From a checkpoint of a small transformer trained on Wikipedia.
Size: width 96, 3 heads of 32, MLP 384 tanh GELU, vocabulary 4096.
Architecture: learned positions, biases.
Training: a variant of Adam for these matrices, 7642 steps.
Each number is 50 + 15 x the weight over the matrix's rms, rounded and kept within 0 to 99. Layers, rows and columns count from 0.

# layer 11 MLP down (transposed), 384x96, rms 0.18, rows 146-182, columns 0-95
55 43 64 52 57 71 64 59 48 31 55 58 37 50 48 70 41 63 47 33 51 43 62 58 35 56 40 50 49 43 57 47 39 46 59 49 66 56 62 53 60 40 34 47 36 63 45 50 29 52 34 62 44 59 58 46 49 60 52 67 70 29 50 33 46 40 52 56 67 66 48 41 42 53 32 47 51 50 46 60 66 35 51 62 57 49 48 47 03 55 40 58 40 69 50 48
31 56 57 35 69 46 46 40 47 62 29 40 45 67 69 27 25 73 76 67 50 58 35 45 37 46 56 61 57 48 42 39 43 52 69 41 58 32 50 44 50 66 55 42 63 54 76 51 20 74 58 42 63 49 43 70 37 23 59 45 44 46 47 39 41 52 53 78 52 73 60 53 68 71 55 17 44 26 32 41 56 64 58 42 57 61 48 54 37 37 40 54 52 75 28 55
60 42 15 51 58 32 48 60 53 40 53 46 45 53 60 54 71 59 34 29 44 48 48 37 41 59 61 59 42 54 30 53 56 40 46 70 58 46 40 62 68 57 59 48 66 61 27 52 33 71 67 72 28 33 64 78 30 50 51 51 40 46 30 43 41 37 45 81 54 52 58 67 65 78 67 20 54 54 68 82 11 47 67 47 29 60 61 24 32 58 13 29 51 51 74 41
55 23 57 55 35 56 30 55 60 64 52 50 37 39 43 24 66 57 46 65 48 45 47 88 74 50 35 78 49 40 50 36 53 43 40 38 44 42 51 42 38 63 49 44 54 60 48 59 34 73 35 55 22 44 34 48 69 70 78 52 54 47 49 68 64 36 40 58 53 71 51 41 50 47 59 68 55 44 68 08 53 12 54 48 48 42 44 39 86 60 51 50 49 46 99 41
71 29 48 31 25 63 41 58 54 47 64 24 49 61 54 25 75 61 43 49 51 37 26 62 50 41 59 45 52 47 53 27 58 59 48 72 64 83 45 74 23 29 62 34 63 44 49 82 54 69 62 47 49 70 54 57 46 42 31 56 40 57 59 68 47 25 29 33 51 66 55 46 65 42 42 43 30 77 56 50 52 59 10 47 31 35 89 58 40 85 41 15 62 46 63 37
73 40 19 50 31 33 54 50 61 65 73 62 38 65 49 46 55 81 62 56 38 58 41 49 38 39 61 29 50 23 45 42 42 50 36 64 81 35 58 43 93 61 37 49 59 34 12 52 45 63 85 60 45 73 43 46 43 67 55 63 53 42 73 18 46 35 55 51 59 43 49 57 55 16 60 46 50 54 69 75 15 53 59 43 52 35 78 07 37 68 46 50 52 19 41 59
49 50 43 64 54 52 59 39 49 52 41 54 53 52 54 36 62 63 58 54 55 53 57 28 28 45 47 53 63 52 47 77 49 67 59 38 68 45 47 65 58 50 49 34 54 38 57 57 35 44 53 69 64 42 20 62 48 61 36 38 44 55 62 44 58 47 33 42 71 52 45 41 27 30 39 48 57 44 41 29 42 39 59 48 44 50 66 57 45 59 40 43 63 39 47 55
38 62 66 42 59 60 48 55 31 42 78 42 40 33 47 41 21 52 55 37 67 74 79 45 34 59 27 58 50 45 62 39 59 71 61 54 56 45 99 54 64 68 38 53 65 30 51 64 48 76 39 31 70 81 42 27 41 26 61 30 54 31 35 54 50 58 79 00 44 52 28 21 49 44 74 66 70 40 16 36 50 74 22 35 79 60 53 65 55 37 59 37 56 77 17 74
43 45 74 62 50 44 45 43 64 54 65 48 61 65 67 27 51 27 56 44 54 51 54 32 45 49 55 42 42 73 41 44 38 62 48 63 65 53 46 83 33 30 46 35 28 44 57 47 61 47 49 40 56 42 67 46 61 64 53 50 50 43 49 31 49 56 66 59 53 56 28 34 57 48 43 40 47 42 39 32 61 51 48 60 49 43 46 78 49 52 69 48 46 39 81 49
39 56 59 45 60 36 63 38 47 43 75 31 65 52 45 56 49 17 53 55 33 39 70 64 61 41 25 57 40 61 48 46 34 48 44 36 41 52 20 75 57 48 36 49 42 81 51 38 56 55 45 53 59 69 46 63 59 58 49 43 52 62 72 47 67 40 58 50 40 54 42 31 47 70 44 63 55 74 59 14 58 59 57 66 52 40 56 46 59 54 38 41 63 47 62 25
21 27 55 37 46 59 42 52 49 23 59 62 61 31 53 61 48 39 56 50 34 59 72 67 73 75 31 24 36 55 45 64 56 85 47 57 58 37 50 39 23 65 30 65 71 40 59 91 34 47 74 15 56 62 52 39 49 41 54 48 79 55 43 54 63 43 54 28 64 32 49 44 59 25 51 45 29 56 41 48 39 65 43 45 44 42 65 46 44 67 52 43 70 41 44 59
47 44 30 56 69 56 50 51 45 23 50 72 50 80 41 57 77 47 36 46 31 46 69 45 37 50 63 73 45 45 83 47 41 62 75 55 40 36 36 41 73 67 26 60 50 41 69 54 46 52 28 41 27 24 47 31 48 50 44 66 56 58 50 45 58 67 47 60 81 40 57 48 50 33 33 37 56 37 55 51 13 46 36 55 50 50 46 39 55 58 45 58 55 61 59 47
57 51 47 46 40 52 51 59 46 60 71 46 57 42 54 51 45 53 52 58 51 48 54 50 54 61 51 29 44 38 53 43 25 47 58 51 58 43 43 45 47 47 45 56 43 54 45 51 52 58 58 57 49 39 67 49 48 30 52 55 45 46 42 64 69 31 35 44 50 46 60 40 67 48 44 39 47 40 48 81 39 38 42 57 67 52 57 41 48 64 54 63 74 55 65 23
54 41 42 42 51 66 54 71 66 59 22 46 14 78 49 47 92 52 39 55 37 56 37 46 30 67 24 50 53 55 47 33 37 65 41 38 35 37 24 53 71 24 48 43 54 39 73 37 44 88 62 67 26 59 51 40 31 70 41 51 77 58 45 28 42 40 13 79 41 76 50 50 75 49 28 32 84 36 72 65 51 50 33 71 60 65 44 51 30 72 54 70 28 66 69 52
40 46 38 41 61 70 42 69 67 78 65 64 60 76 47 49 24 58 66 39 25 13 65 35 82 68 63 39 50 68 42 66 42 49 23 15 08 59 23 35 41 25 85 68 34 49 46 41 62 42 77 28 26 61 60 54 45 45 34 56 59 65 72 57 79 64 44 88 54 48 46 43 52 47 52 61 54 38 23 40 23 39 49 39 51 46 64 59 52 65 60 30 43 35 67 48
45 25 43 58 45 47 65 44 44 40 56 58 41 47 45 67 49 51 45 67 45 46 68 47 62 43 26 39 50 58 68 23 32 39 50 48 44 54 48 39 59 62 60 45 54 48 47 49 55 54 35 48 56 64 66 49 49 53 42 40 48 56 18 62 64 58 45 12 91 45 38 58 43 57 66 80 64 75 52 38 37 53 65 58 43 47 34 72 74 36 49 63 32 34 36 57
30 49 79 41 45 53 23 37 70 56 63 66 41 59 49 63 52 27 43 62 30 31 49 55 33 40 52 49 58 31 61 44 45 31 68 33 61 44 44 43 53 51 59 44 60 50 63 52 43 49 48 83 63 47 50 63 52 81 63 64 50 42 34 47 44 50 36 53 55 45 53 85 44 60 78 59 32 29 62 36 32 73 37 46 56 50 48 42 41 49 38 39 54 56 51 51
61 37 58 30 39 52 51 45 45 49 35 63 67 53 55 65 56 12 57 88 39 23 50 26 33 31 70 19 55 54 39 60 52 42 29 56 55 74 43 80 82 25 54 57 76 17 28 57 41 70 42 56 73 69 37 54 47 34 46 38 44 54 47 42 42 74 72 45 48 32 55 50 65 63 47 58 62 53 64 60 36 59 37 42 45 63 42 36 48 62 54 41 40 32 42 54
42 39 50 52 54 59 73 72 14 55 48 60 44 38 63 43 50 51 46 56 52 58 66 39 18 80 24 63 63 65 58 52 67 60 61 70 48 48 63 37 20 67 22 43 76 53 47 61 57 64 37 52 36 74 42 38 43 74 50 55 45 55 11 58 57 43 66 40 29 42 39 51 43 37 44 71 50 65 61 41 59 39 42 67 51 52 54 64 46 52 42 58 37 52 18 35
46 73 56 70 42 60 69 68 72 29 34 43 44 61 25 52 32 47 48 65 53 42 52 44 74 58 46 64 74 78 72 53 31 63 43 41 58 45 36 07 52 46 79 53 22 00 22 33 63 56 29 74 41 54 40 46 69 24 60 40 72 42 51 41 45 75 04 67 66 25 54 49 34 39 32 30 68 54 36 60 43 49 66 45 45 41 49 57 64 45 58 56 48 57 99 45
62 53 75 37 49 42 80 38 28 73 84 38 36 00 51 57 34 48 69 69 36 52 50 63 59 70 60 52 79 57 50 69 36 60 49 44 72 59 60 40 61 06 42 59 37 74 31 54 64 57 55 39 55 44 48 57 40 64 51 46 43 67 58 49 35 32 52 48 48 46 47 60 44 32 99 36 52 45 36 04 50 27 66 21 34 65 47 26 48 52 40 28 60 62 34 60
56 45 51 74 45 68 28 44 51 12 63 56 61 67 67 28 59 57 45 42 48 58 57 51 52 27 30 54 49 36 19 28 77 31 02 54 64 51 61 69 69 88 70 62 56 28 50 73 45 45 41 68 32 74 50 33 56 49 65 60 39 74 42 46 55 28 50 55 24 25 64 42 64 66 37 36 59 35 62 69 19 65 56 29 48 46 52 42 25 64 37 35 69 52 51 79
33 22 54 52 62 41 52 64 44 78 39 45 55 40 48 53 68 54 48 53 34 89 35 34 24 36 40 33 41 32 50 72 53 61 33 60 39 70 50 39 51 64 68 37 68 42 54 41 59 35 46 48 23 58 64 75 58 41 40 56 60 59 32 56 61 55 50 39 54 67 63 60 74 32 58 22 58 33 54 82 33 44 59 46 62 70 62 45 36 36 47 42 15 41 46 54
54 55 69 43 15 28 52 23 60 49 48 60 49 56 28 42 59 67 46 28 54 30 70 60 48 65 62 37 27 53 29 28 58 63 72 76 34 66 55 34 57 33 46 60 54 66 65 57 33 61 58 61 39 38 70 45 58 26 45 63 49 44 58 73 51 51 55 62 40 36 52 54 22 65 56 59 37 40 78 40 45 27 42 20 63 61 49 46 38 64 56 39 88 52 60 60
65 40 36 59 72 53 51 46 31 52 51 67 69 63 62 54 41 53 41 61 39 13 68 41 50 63 65 48 46 54 61 60 59 39 69 38 61 57 69 66 53 62 58 39 50 38 53 33 38 64 46 51 39 80 45 45 22 45 54 82 24 19 21 37 20 55 28 37 69 55 54 20 40 75 54 36 39 74 55 81 36 50 12 58 59 53 30 65 30 72 56 66 66 40 45 22
44 36 45 45 67 43 59 46 41 60 65 43 72 53 50 35 44 64 53 40 35 53 58 40 45 58 45 41 45 51 55 42 59 40 40 69 28 70 80 70 48 37 43 42 61 43 54 69 58 68 57 39 27 05 52 30 60 60 58 47 51 55 59 63 58 43 64 55 47 48 33 45 57 64 66 50 58 59 77 14 43 31 63 60 40 43 45 43 72 42 33 44 59 50 82 33
67 53 53 60 63 42 74 22 76 50 66 43 61 57 23 41 35 99 59 49 50 41 48 62 60 63 49 54 57 43 50 58 42 53 36 62 78 26 42 58 89 57 60 47 30 59 67 54 35 42 41 57 26 77 36 30 77 55 43 35 40 33 43 47 36 45 80 61 41 59 42 57 15 82 60 38 56 73 45 25 29 56 27 48 23 31 52 44 40 26 44 30 76 30 40 93
27 53 63 47 74 90 76 77 42 36 53 53 47 77 54 37 52 40 73 59 44 57 55 44 33 69 59 28 48 38 72 64 54 36 78 62 43 68 60 54 47 50 45 64 65 50 53 28 32 56 41 33 35 40 58 23 45 17 46 52 42 47 79 46 59 56 35 41 54 29 35 50 62 47 34 77 28 62 41 23 44 35 65 23 65 52 49 87 20 61 27 56 51 35 17 66
39 80 29 31 52 53 42 76 42 32 49 57 54 48 37 48 51 63 42 58 59 31 55 27 41 25 56 62 41 36 37 55 50 62 25 58 51 86 31 80 50 45 62 26 43 32 50 63 54 27 41 52 58 38 58 65 70 35 20 41 63 80 13 35 77 62 44 14 47 45 53 54 60 61 68 57 85 37 69 36 42 46 43 25 61 62 50 63 59 61 61 59 36 56 43 42
26 42 60 93 53 41 61 63 43 36 58 48 45 38 63 83 42 35 46 28 26 75 51 66 58 51 56 68 45 45 79 37 24 60 14 66 44 31 64 35 46 99 52 48 23 58 47 18 66 42 49 34 41 31 55 35 44 16 77 67 49 49 48 63 65 33 42 33 45 72 29 51 38 47 47 39 78 55 46 41 54 58 77 48 26 60 30 72 77 53 53 32 73 52 48 34
31 36 48 68 55 39 49 60 43 36 30 32 69 51 23 51 53 89 42 48 63 69 36 51 75 54 45 56 50 48 61 42 31 41 59 47 55 46 53 57 25 52 69 49 58 70 60 41 60 11 46 43 27 73 35 62 73 74 33 64 48 64 58 43 40 49 60 41 43 67 45 43 65 51 44 22 54 43 54 44 39 57 39 56 41 47 25 54 31 51 40 32 68 48 33 95
64 43 57 47 48 43 34 40 37 24 55 41 54 26 21 63 47 28 43 43 57 57 41 46 56 45 31 45 51 46 32 41 67 45 55 57 42 39 46 57 54 59 45 56 51 48 46 60 57 45 71 48 58 63 55 59 43 38 44 26 75 73 28 56 44 54 35 37 64 58 63 65 43 72 55 77 41 59 74 22 64 78 55 60 31 70 47 59 70 43 70 53 49 03 58 62
90 58 48 44 33 67 54 42 51 51 60 56 39 64 64 41 63 48 57 61 61 22 48 43 81 76 60 53 63 35 45 82 62 39 38 62 39 09 15 18 49 33 12 28 34 57 56 37 35 74 62 45 53 67 49 61 63 53 49 63 31 59 57 80 38 67 42 93 40 20 37 34 84 63 46 55 72 68 43 62 49 12 43 54 37 51 64 47 39 34 18 54 48 44 69 46
47 27 57 38 75 42 79 56 53 50 66 69 18 38 49 39 49 83 32 72 52 44 51 46 71 73 53 21 59 56 73 71 73 20 46 24 24 65 40 63 41 29 70 09 61 61 47 61 26 56 48 49 30 35 40 56 50 66 47 59 26 32 42 47 81 44 54 62 59 62 69 42 61 52 35 71 45 47 57 51 52 28 43 40 28 54 48 44 45 59 55 37 60 41 48 59
48 40 47 32 42 48 51 62 13 45 82 67 37 59 64 54 73 56 58 54 41 37 53 44 61 50 62 61 51 50 29 51 62 57 49 56 55 36 47 63 41 67 86 42 57 35 62 19 46 70 34 67 49 37 67 36 45 44 65 55 26 50 46 48 37 44 48 59 53 31 44 51 87 37 67 59 51 34 55 01 46 45 48 47 55 35 54 46 82 51 58 74 45 51 72 65
59 53 61 73 48 69 59 59 56 47 46 63 37 26 47 54 56 45 51 28 52 53 40 38 62 39 40 46 42 68 69 38 45 50 23 54 50 44 38 61 44 31 59 61 71 51 51 39 45 48 48 65 53 50 66 61 63 56 47 62 37 30 43 72 52 33 40 47 61 46 43 60 38 39 48 81 59 59 45 13 36 57 57 60 54 36 43 68 87 22 63 52 30 35 39 48
42 59 53 49 66 32 57 43 52 31 48 52 49 68 81 48 52 02 57 80 62 39 36 38 30 50 86 48 18 69 47 50 53 56 83 60 53 68 36 58 14 44 42 71 53 39 61 39 48 48 45 57 51 51 57 66 68 33 40 41 52 57 25 42 51 40 66 37 43 58 52 59 65 50 38 67 58 52 60 37 73 82 40 32 39 67 38 41 14 42 49 20 65 27 41 44
# layer 11 MLP up, 384x96, rms 0.242, rows 147-182, columns 0-95
68 71 82 70 60 57 75 44 55 48 52 75 20 42 16 55 35 61 40 52 41 66 59 44 69 30 41 43 48 29 70 53 40 52 36 41 35 48 55 61 45 54 19 56 59 72 33 60 42 41 47 46 44 56 62 55 34 32 36 48 51 32 51 48 55 31 50 73 64 49 60 49 46 54 60 64 39 44 46 25 59 63 66 48 61 35 31 30 51 24 57 71 73 54 31 37
53 36 46 38 51 64 41 37 56 40 40 53 32 58 41 49 38 26 42 32 47 54 64 55 55 59 60 74 56 55 63 57 40 61 28 45 49 40 56 50 64 70 55 56 57 77 61 48 61 57 29 52 66 46 06 37 14 29 59 63 69 28 47 53 31 49 50 41 43 60 59 58 27 31 51 19 48 66 18 59 62 56 36 47 76 44 28 74 41 51 98 70 47 56 50 40
41 51 42 82 51 38 47 18 60 44 53 58 32 54 47 65 49 56 42 29 35 30 51 45 32 32 53 27 73 46 41 60 55 56 47 48 17 40 70 52 63 41 46 69 51 47 63 38 35 56 59 33 75 48 58 52 28 27 47 42 48 37 45 61 52 47 43 81 82 47 63 54 47 76 51 05 44 43 58 44 42 50 44 63 56 34 71 13 39 41 59 35 61 55 65 59
99 47 51 38 50 51 29 60 60 29 62 50 20 44 25 40 56 53 43 64 72 53 23 49 22 13 46 65 46 24 57 16 60 63 36 43 54 60 59 37 65 58 35 42 54 47 52 76 86 20 41 51 59 65 47 60 50 31 78 31 38 49 27 69 15 54 43 52 50 69 72 93 56 44 44 52 67 43 42 52 39 45 29 22 66 40 55 57 49 56 54 97 58 66 43 63
66 57 44 72 59 54 48 33 36 50 57 21 94 40 53 56 47 50 48 43 24 22 57 54 56 38 34 56 91 35 51 29 59 29 24 46 70 47 54 10 31 56 49 52 54 36 70 22 55 55 47 69 31 43 52 34 47 43 52 78 58 19 41 58 51 65 76 34 48 77 28 55 56 59 42 57 57 58 34 43 76 85 31 66 63 58 45 51 56 32 58 56 53 65 29 39
49 52 49 46 58 48 50 42 32 66 80 63 52 56 34 74 35 59 43 57 61 39 47 46 53 61 44 45 53 57 68 13 64 35 54 41 46 53 56 45 53 77 49 48 34 42 47 47 46 54 61 32 50 55 57 40 45 48 44 63 57 48 38 60 34 58 44 57 44 48 44 61 69 83 53 48 40 55 39 42 59 52 39 20 59 71 39 21 33 31 76 57 45 42 51 68
46 64 85 99 51 47 55 50 56 24 57 56 28 19 53 42 26 49 58 16 60 40 53 41 66 24 43 69 78 45 36 71 35 57 27 52 33 36 53 54 37 33 51 71 43 70 41 41 39 68 40 54 36 67 28 62 46 42 43 23 56 54 60 85 46 40 52 42 41 84 58 74 40 50 60 48 31 41 65 63 72 83 56 55 56 35 82 61 32 52 46 53 39 52 31 62
74 34 83 62 43 55 41 26 65 46 49 68 23 31 59 53 74 29 35 49 61 49 47 59 47 56 40 76 50 32 51 44 55 51 55 28 74 39 50 40 57 47 37 50 43 51 48 41 82 41 52 62 63 40 69 88 56 50 48 52 19 29 57 68 51 36 52 37 41 58 60 68 47 44 37 44 56 44 57 41 42 64 60 56 61 57 46 62 65 57 43 49 56 39 51 49
53 60 33 69 64 37 24 48 45 34 33 37 56 57 53 46 53 64 52 54 22 60 52 68 70 38 65 43 63 45 71 27 60 41 46 40 31 22 46 33 57 43 60 68 61 30 36 50 43 44 69 40 52 53 22 86 50 58 65 49 41 32 53 60 62 45 63 50 53 49 51 32 59 51 60 61 62 44 39 53 82 57 83 47 62 50 51 37 69 58 60 35 69 45 48 58
64 34 58 45 38 54 57 32 38 60 60 40 68 51 58 36 14 63 47 41 42 63 51 58 56 58 13 44 57 59 39 52 57 46 46 52 40 62 64 30 41 25 79 56 68 52 72 70 52 40 47 52 79 35 26 64 43 34 59 43 37 40 44 25 57 55 73 49 56 56 43 93 39 71 43 58 38 52 46 50 49 56 69 21 59 65 38 43 53 12 65 39 55 68 35 33
71 34 49 38 18 42 19 35 42 46 43 75 67 42 66 30 59 30 28 66 41 64 57 61 47 55 52 41 59 44 48 42 57 77 32 35 63 28 49 62 52 19 52 48 36 47 31 43 61 56 48 56 45 40 58 47 47 60 76 52 36 34 43 77 55 39 68 50 74 73 58 32 54 28 56 60 47 65 45 40 54 85 52 65 39 51 78 51 44 42 50 62 31 55 41 40
56 62 50 45 56 42 41 66 25 29 26 59 36 60 47 42 67 61 53 44 53 43 48 52 41 67 24 50 52 39 55 48 39 55 53 60 36 61 50 41 39 62 39 42 43 54 57 47 55 31 65 30 42 73 40 58 76 53 61 51 53 56 53 61 41 53 45 61 41 46 37 47 39 55 72 55 45 44 45 51 66 58 50 40 57 55 44 49 43 40 73 27 52 49 44 75
71 57 45 32 76 36 47 47 25 48 68 43 45 42 67 66 11 50 57 34 45 51 17 52 47 54 20 40 46 43 70 48 80 58 57 35 48 83 50 14 66 64 41 56 54 51 49 80 57 52 72 21 47 55 44 51 37 58 38 42 53 62 50 31 40 29 79 45 41 50 83 58 50 40 45 53 21 54 52 59 65 45 37 48 62 60 66 29 29 35 35 65 53 52 41 79
87 50 65 57 24 25 40 46 22 37 43 41 08 34 49 34 43 48 49 71 81 50 38 65 48 42 51 65 68 30 69 48 64 81 40 34 57 66 65 49 53 60 35 40 79 54 29 29 63 59 45 56 50 53 30 33 28 60 55 36 36 40 23 90 48 48 60 39 79 46 47 46 53 76 50 68 75 32 58 64 57 56 28 40 42 53 44 64 40 54 32 41 77 63 27 60
58 65 41 28 76 40 57 49 45 61 51 46 40 26 39 44 49 62 42 34 57 58 02 67 72 71 58 35 69 35 67 52 64 58 50 56 49 60 92 49 56 62 56 39 49 45 54 57 36 35 57 49 62 51 38 73 55 43 55 39 51 48 38 43 43 42 44 24 49 42 50 43 48 48 42 61 42 61 43 51 73 41 50 52 42 47 50 46 57 47 24 56 65 63 38 42
52 89 32 41 53 50 53 48 52 42 33 62 68 56 30 43 68 62 46 58 60 73 52 57 56 54 53 53 57 46 46 43 27 51 42 35 48 54 57 57 77 41 38 53 96 45 46 71 84 24 57 64 56 55 41 55 45 36 76 52 47 39 70 46 64 35 55 48 53 45 48 50 57 59 35 55 55 21 40 37 53 43 81 42 39 49 27 45 49 25 66 63 31 64 46 51
83 83 62 56 37 32 38 63 40 50 38 54 39 78 44 32 44 57 31 54 38 28 52 39 34 64 34 30 31 42 55 45 61 81 47 58 41 65 49 36 59 30 55 45 57 46 49 40 62 49 79 40 44 52 52 56 09 73 66 47 11 47 40 29 04 47 65 69 50 63 48 81 43 61 55 46 32 74 50 45 44 48 29 49 54 62 83 51 52 61 42 46 30 62 50 77
47 52 48 46 33 41 59 60 28 41 48 63 42 48 19 52 54 62 33 52 39 78 54 33 49 60 49 45 43 39 80 51 70 22 52 44 27 69 57 41 74 51 47 45 91 70 32 68 51 06 64 18 45 47 36 58 37 49 34 45 48 39 43 49 39 63 31 84 58 47 71 48 56 69 38 52 59 72 30 69 73 49 46 38 50 53 40 35 43 43 63 50 53 58 44 30
44 49 65 56 60 56 29 26 59 62 31 26 36 53 43 54 28 39 61 48 46 49 59 21 49 44 39 22 66 51 71 61 49 76 66 35 32 33 56 51 60 55 41 72 72 65 60 69 25 16 68 55 54 49 58 66 51 14 70 54 58 37 24 64 54 71 31 88 49 28 86 19 30 61 55 39 48 59 75 45 49 35 61 36 56 42 33 21 41 48 65 61 64 39 51 54
71 63 60 47 47 34 62 48 26 59 66 42 49 29 51 41 59 49 47 15 45 38 60 58 45 56 29 16 62 42 61 36 56 32 69 62 52 50 72 77 73 31 55 73 27 69 70 16 63 30 63 69 37 72 48 61 20 28 68 15 11 17 08 73 35 40 79 74 68 47 59 64 57 09 69 29 36 58 20 60 62 41 25 27 58 60 53 56 65 58 10 54 53 51 54 77
59 47 57 48 62 51 40 41 70 57 71 53 38 53 26 31 23 54 46 75 76 40 23 20 50 58 34 43 59 30 82 15 49 88 76 40 49 52 47 51 45 61 31 44 21 67 63 53 48 44 64 60 43 42 49 41 37 61 45 31 56 43 40 43 57 40 68 83 88 66 53 77 44 51 35 39 20 51 34 75 54 49 44 17 50 85 58 19 29 41 45 74 42 63 52 51
44 24 76 69 29 23 41 45 73 46 33 68 27 48 40 41 26 43 66 43 31 58 36 41 84 42 57 66 57 54 57 72 36 62 34 30 34 49 54 51 54 57 39 51 43 38 44 48 43 83 52 35 64 49 41 53 58 36 31 54 61 34 56 40 36 88 77 52 52 82 63 38 53 66 25 32 76 65 46 54 56 65 12 32 59 29 56 44 31 51 55 56 51 35 59 82
46 47 73 57 44 40 53 52 50 46 32 34 63 56 62 59 41 51 49 75 54 37 50 40 49 15 72 03 65 53 37 69 70 47 63 07 67 59 61 39 41 49 70 49 28 55 45 74 51 55 69 54 67 46 54 52 43 39 52 46 64 39 55 57 61 50 59 57 44 21 48 34 33 43 40 34 45 34 46 45 56 56 64 63 45 63 62 57 36 50 50 66 74 46 22 41
61 58 43 46 42 54 44 52 46 67 55 34 53 33 41 51 61 34 56 54 63 65 60 31 36 28 53 60 57 16 60 49 40 51 60 60 48 52 70 51 56 37 67 72 56 69 67 19 21 44 44 44 63 48 37 75 54 42 28 52 44 17 48 69 40 43 62 48 34 68 69 71 35 50 41 42 58 63 53 57 68 70 37 16 42 39 41 56 36 74 77 44 66 50 49 47
73 55 74 54 47 60 54 28 51 41 50 30 55 34 57 52 57 59 35 18 31 26 14 28 59 50 53 23 81 41 27 57 67 59 50 60 22 44 79 78 40 32 44 65 51 27 49 49 89 54 47 41 61 45 23 33 19 40 52 49 72 47 39 45 47 42 72 75 48 41 35 64 73 76 49 30 41 74 59 58 52 62 70 64 67 41 48 30 45 57 49 57 37 34 54 35
79 75 68 74 53 52 56 70 43 23 49 67 25 80 49 32 30 55 56 34 53 69 13 66 74 56 68 45 51 17 62 30 46 49 37 28 60 40 50 40 65 45 20 59 46 56 47 58 47 54 50 47 56 52 00 86 44 44 39 43 26 35 68 41 36 39 44 29 40 55 67 52 46 49 50 36 65 76 66 65 42 44 32 51 59 75 68 53 42 50 40 60 70 46 37 42
46 53 68 42 66 50 12 49 25 43 23 72 59 67 26 66 27 33 22 96 50 60 55 18 80 00 39 64 68 45 48 57 31 64 54 37 64 72 66 36 58 61 53 58 46 45 61 54 45 19 48 70 72 76 59 57 60 36 52 48 62 44 46 76 66 60 61 42 36 39 68 58 32 44 36 33 15 48 56 46 67 76 39 54 31 49 37 48 32 30 67 42 69 40 45 81
65 52 70 75 69 46 48 60 56 26 67 55 45 47 40 47 44 39 49 40 41 54 47 51 39 48 38 66 48 20 71 58 57 28 71 46 56 68 42 60 55 67 49 99 72 70 55 71 51 35 39 57 65 58 43 55 63 13 05 45 14 51 45 38 30 68 50 38 40 66 65 72 39 51 41 60 54 78 36 43 51 60 62 36 65 12 49 65 47 53 84 46 81 49 21 36
84 82 46 25 33 71 35 33 39 68 73 42 32 71 46 58 43 45 48 48 70 49 45 48 55 49 38 50 48 08 74 50 61 66 55 22 69 62 53 55 55 38 37 39 40 26 68 17 61 45 58 48 60 40 21 41 44 62 47 40 51 43 55 68 17 72 48 43 56 56 52 43 45 35 51 49 54 99 50 56 42 92 55 39 58 54 58 52 51 59 26 55 44 65 40 56
50 59 47 54 32 51 61 48 29 29 74 53 54 39 41 55 41 22 57 50 35 28 55 46 45 32 16 59 53 53 39 59 65 73 43 57 58 41 50 27 54 74 41 76 41 54 47 61 55 79 46 63 55 54 50 43 51 43 60 43 26 28 17 30 35 39 73 51 69 48 66 75 27 35 42 54 93 45 90 52 47 33 70 54 63 36 48 53 37 70 28 55 63 69 44 33
48 75 44 57 79 57 52 31 38 72 48 45 60 40 42 39 40 56 48 50 26 26 50 53 32 36 55 35 56 31 38 50 57 53 69 50 59 53 85 50 46 66 56 41 46 44 43 61 40 47 37 33 42 36 73 52 60 41 46 36 65 47 63 42 48 39 58 37 49 46 31 48 62 38 49 57 49 51 40 64 53 69 47 33 58 51 70 47 57 75 27 50 47 93 23 61
39 67 69 56 59 65 33 21 52 67 36 36 41 53 56 72 53 43 36 45 56 26 49 59 46 51 61 27 48 36 58 66 55 43 53 28 40 39 59 52 61 40 34 25 19 54 32 41 37 60 72 49 67 62 31 50 74 41 64 47 39 41 35 77 30 23 47 44 41 52 81 66 30 45 47 73 85 59 38 44 64 67 31 48 53 35 67 41 67 51 40 97 39 76 33 65
69 78 71 52 40 51 34 31 60 50 26 58 58 76 36 75 38 20 42 17 40 84 77 59 57 32 26 45 47 35 28 37 64 76 20 69 43 30 65 61 47 38 36 55 57 58 66 56 70 40 55 56 50 53 47 38 61 46 74 29 31 52 48 84 64 27 38 39 47 47 68 53 52 35 56 43 77 49 56 59 50 60 76 65 34 64 63 58 40 51 50 58 30 50 32 53
54 49 72 64 20 49 52 34 33 48 77 42 52 34 44 62 71 63 42 59 61 73 52 66 52 49 65 39 97 54 27 23 53 62 47 25 46 50 72 51 71 30 33 79 64 36 38 51 52 63 32 48 52 55 30 48 26 27 73 47 59 36 56 56 45 51 46 54 59 48 27 48 43 38 51 51 69 36 23 53 54 45 60 59 59 52 54 59 55 40 54 66 62 51 36 36
38 40 55 34 53 45 52 42 45 72 47 44 67 28 47 67 43 55 48 39 46 43 44 57 56 54 47 33 43 48 66 47 46 49 71 47 30 53 57 65 61 79 58 51 58 45 54 84 68 48 59 26 46 48 34 40 31 27 45 46 44 56 51 23 51 56 62 34 29 49 61 51 56 78 51 76 58 52 43 46 75 62 26 32 62 42 40 51 41 24 64 52 68 87 23 65
56 73 45 41 64 34 51 18 45 48 47 60 33 55 21 66 35 57 27 39 35 48 54 34 45 50 52 32 67 77 26 65 76 68 59 47 31 75 53 42 49 59 47 42 54 71 25 53 39 37 34 48 79 70 34 39 25 29 34 43 72 42 45 68 33 50 66 36 59 57 73 33 38 47 45 19 63 61 57 59 52 63 37 29 43 85 52 38 36 69 66 43 57 53 54 86